From a checkpoint of a small transformer trained on Wikipedia: no biases in attention or MLP, embeddings untied during training.
Each number is 128 + 32 x the weight over the matrix's rms, rounded and kept within 0 to 255. Layers, rows and columns count from 0. Numbers have three digits each.

# up: layer 9 MLP up, 576x224, rms 0.179, rows 508-515, columns 112-223
# down: layer 9 MLP down (transposed), 576x224, rms 0.132, rows 508-515, columns 112-223
# gate: layer 9 MLP gate, 576x224, rms 0.169, rows 509-516, columns 112-223
up508:111121075119148146142104099141131135182076136092116083182058126173121129139132085127145134144142082148122099141140158220127118132187125091131119103126204111162142127113122147100134135116127140099084073166107131122166125105155160147162119121135182101087101160173135129110090174116144173113127088117055101074085128176149131139110158138112
down508:129120083137129101094148123077139132141156084122050103139073097130107076103110082222152133080117123145132079137159123116134111109124055170118136102093128126131145088162084148169088086150130058111076151136099107104158140097164116187107073158130097098110089132114099145126155194112165099152091101135137134157066118098149181119165140171149
gate509:123081097139128133085128172136104146116144170165095090117160089092170106065154112145092174079111115102137128158126145156119108158137102049166174083148044172084135117107123137187129112116089107148166108142168099123173106158113134105124101084108170096185108101099099121190188200149116127095114118130076148123124130114129176136146165234114
up509:117112153153082074120093110100160173125178127104129143109121157132087148143133169118129140094132105099088197157132136104178214161109135097050150127127098137144119068060098189135141087201151123159096134094129197098104153161093170124110128058112106117131096166192155144098117037091129076153098099119045064158115151125113112117155080147104
down509:177167154116174096153076106112142137140164184119134139075125093081093143125061169114111152113139140185128161189137121114122069083112142101148168102136111169151086121034144165138131131141117160114164106142112147097137081161145108096159148151108122134138143141110223110110132101198097133141093142120070093113081069131104132167118135075132
gate510:107129076112165203127103118150136087160151116112087133180189115181145155178141176140116141199076140115079155155105142103133094167121132133077078146160140167148113132091146090120143087150146144148073081127088100098131126166120108123139087129080097110140142042130156146136157110153170172120117157177099099162132143133144121110100089154141
up510:125120104128151105194139167110105097144144149193112120043112104094170083121087112067141085048132159179092132111165152098050162145117125165115113109050093152121091139097086107144172055107136187170116122165153132153102169141126137104130086075144092168130094127140130127135094135130167161129226110085170167166102115136103153142117161128100
down510:092108131109149136138169089156122169178159114128143150129153161107069139155130143062129152124116133077102168075153169138083083113124131105098062095181143104200127100097167161128116127123139062128129169126139079113158060174145111145125055124086093127177097103064065163102091120153094184105180120096110129140106076141125178119087095051123
gate511:089110121118098116101076157148124151101123103112093112121112165127136146059098115131187139109138139106152148194167128174113124115145150169145128063152082163148126123181223129147123160179104137131121163144167145097154131149144154143066160197129168127144111139129133139154149099172108109131117069178101133101079212149174112133170144139159
up511:062134120176157158151147103103123079173158065095178184097110150122148154101125110118081143146189108177114157098182140127176096122117114140121129107101095133116146147105096160109149129135102155144118059143089131124096169107136137149124097132160107107110174122106119121137157130116127121105141139118228146078102118152109116124197000117139
down511:151142101139170113164127095144153106099173173133155135109131135082112112181135137173110117118113132100095100100104140110151141139109109116091100082037172101114106157127133114087162103158107155117142137140056103177097101114079082121144132108123104091095158126079100086145144097116202151130131122147185144136111140099124189160169092145128
gate512:129135146105082169178170105143080096104181093145163076137154085115059137141209127170162092140132126207132169180171124119101082100173119130155076072180138165204111202135151098140127104151120110109108162092082144156119132085114175108127129071156138123165065092181087158145143125136104118137179130128138100118105110166166136108170130170192
up512:164072181109127113168119145162164093107093159143158164127152101113133081174137164149152126150137120172050180087145169144164139028072146059064136162129162141127113155114100110123142086131074139150127083102152106139182111144126078145169108119128097112138136131110121130068111138154102126133136098125120135126115138136180141131081097122125
down512:145107090106100115137112109041132144092102108121192082134137180154118091083105153116199117201125145119100138107039094118168091159177075163156129105135120163124083115124161152122143164167147113118127133115068149149155110078176136161144142035155137131119134108093100101098140109071141104164167129129105115132136093125142097155133165181139
gate513:169128139059163153135137129119124097160075141111159129163167083113126143126188124133130110103126148098161107120154103165134105111161140157099101160158090160152147143129132080138130135123117121121153197176159187113126170225158121123130110134150139183089127126101132114160118138172106109112119107139108144134090104134067118106167111174065
up513:132125173075090196130156181169135139131116145096149073106119086164107140096122165128169104079143109073100135113135140111136158097102150101154068209055121135171088152159130099129132165132157129074146146095101172110146108079087174119116092105131130161080109089132078147162119132134128117091151149089099111174117141142086140068101025095089
down513:140110052144163131122034167111156146181127176174098123104161142108139114070129076077183084135165104140071142120165137142168073121125108118074107082137129117182106168157153108093168117162134129107151127122165160155190079087165080101075087188112149101092109111133122159101148135097105134046125129085131123092087095099104111130175135146138
gate514:112174153132164140175102176156091126110136115113097104106157088110144105046068124133076133109151126181103108099122123180165137121101186158152124103106110147093141146125172093120092065181133161139143123148110168116130098147146151092122145053118126114134092157105109069121146183181160102175111159151085144094211103185174128129143144148161
up514:117140075087124138141126095140190108157119158163123120140087085130139132133093118062174132132205126109084123148103130105141099115085107125136086162176050112135065150121123131086105106140046054096151134123090063168138130080111125112143126093135140097140102174087144114146148105099055115143085155086153108136124106167098058117109133161069
down514:119146141089146109192075150140127100120121114130116099133169127175125113111120156135115118126090195110112114139160122139071135037123142100113090110170118114113182161149094079164138133126169124143166127117107136077142114108119119146145161027146153165171103106193104140060208173103118120081114124137087168078148113152108130130131208152120
gate515:153101136097107095112146141068128165144142071201145153093101109138180127118159035107132168136111136120116118207158107158073169114196108153129104076093147127136076109106129103124027079181116153145109177133192178123164134109164160071146141110130119147096142046165143154076183148104145091141135092124126114107210050172106098133179114152144
up515:120126093090060099121151143183106129105164090214130098153090064101110140145120137081084155156150115193144105136146157142134149111116145107150058127119128164148146161156167126143179149152129119182104083161116111127130127078104112166182177135114121150152091180157175159148159122177151126071126170123127110140089082139139124105088146084093
down515:148155157113096110163131195121152074123127157158183048119147193102218122130174138126123089092165098122121119063084156152122063144135152136083154170095143119107168133139120208140164178140118134142102158111109191135128164154141108111119136118135133121118065155126093085122163131140139174120139154142150161093120065152134155128070149099116
gate516:156171135125031065131078107147157109127096119156056124176059103136087180159164133112093103093111098087131111121083128108094130150132131131094090131173125094172121126114111111146140059079157120186088166141111098160107126119186190124132091105148171158158098179152076134162106113139137135115139076112083064089149090140147096147173151100090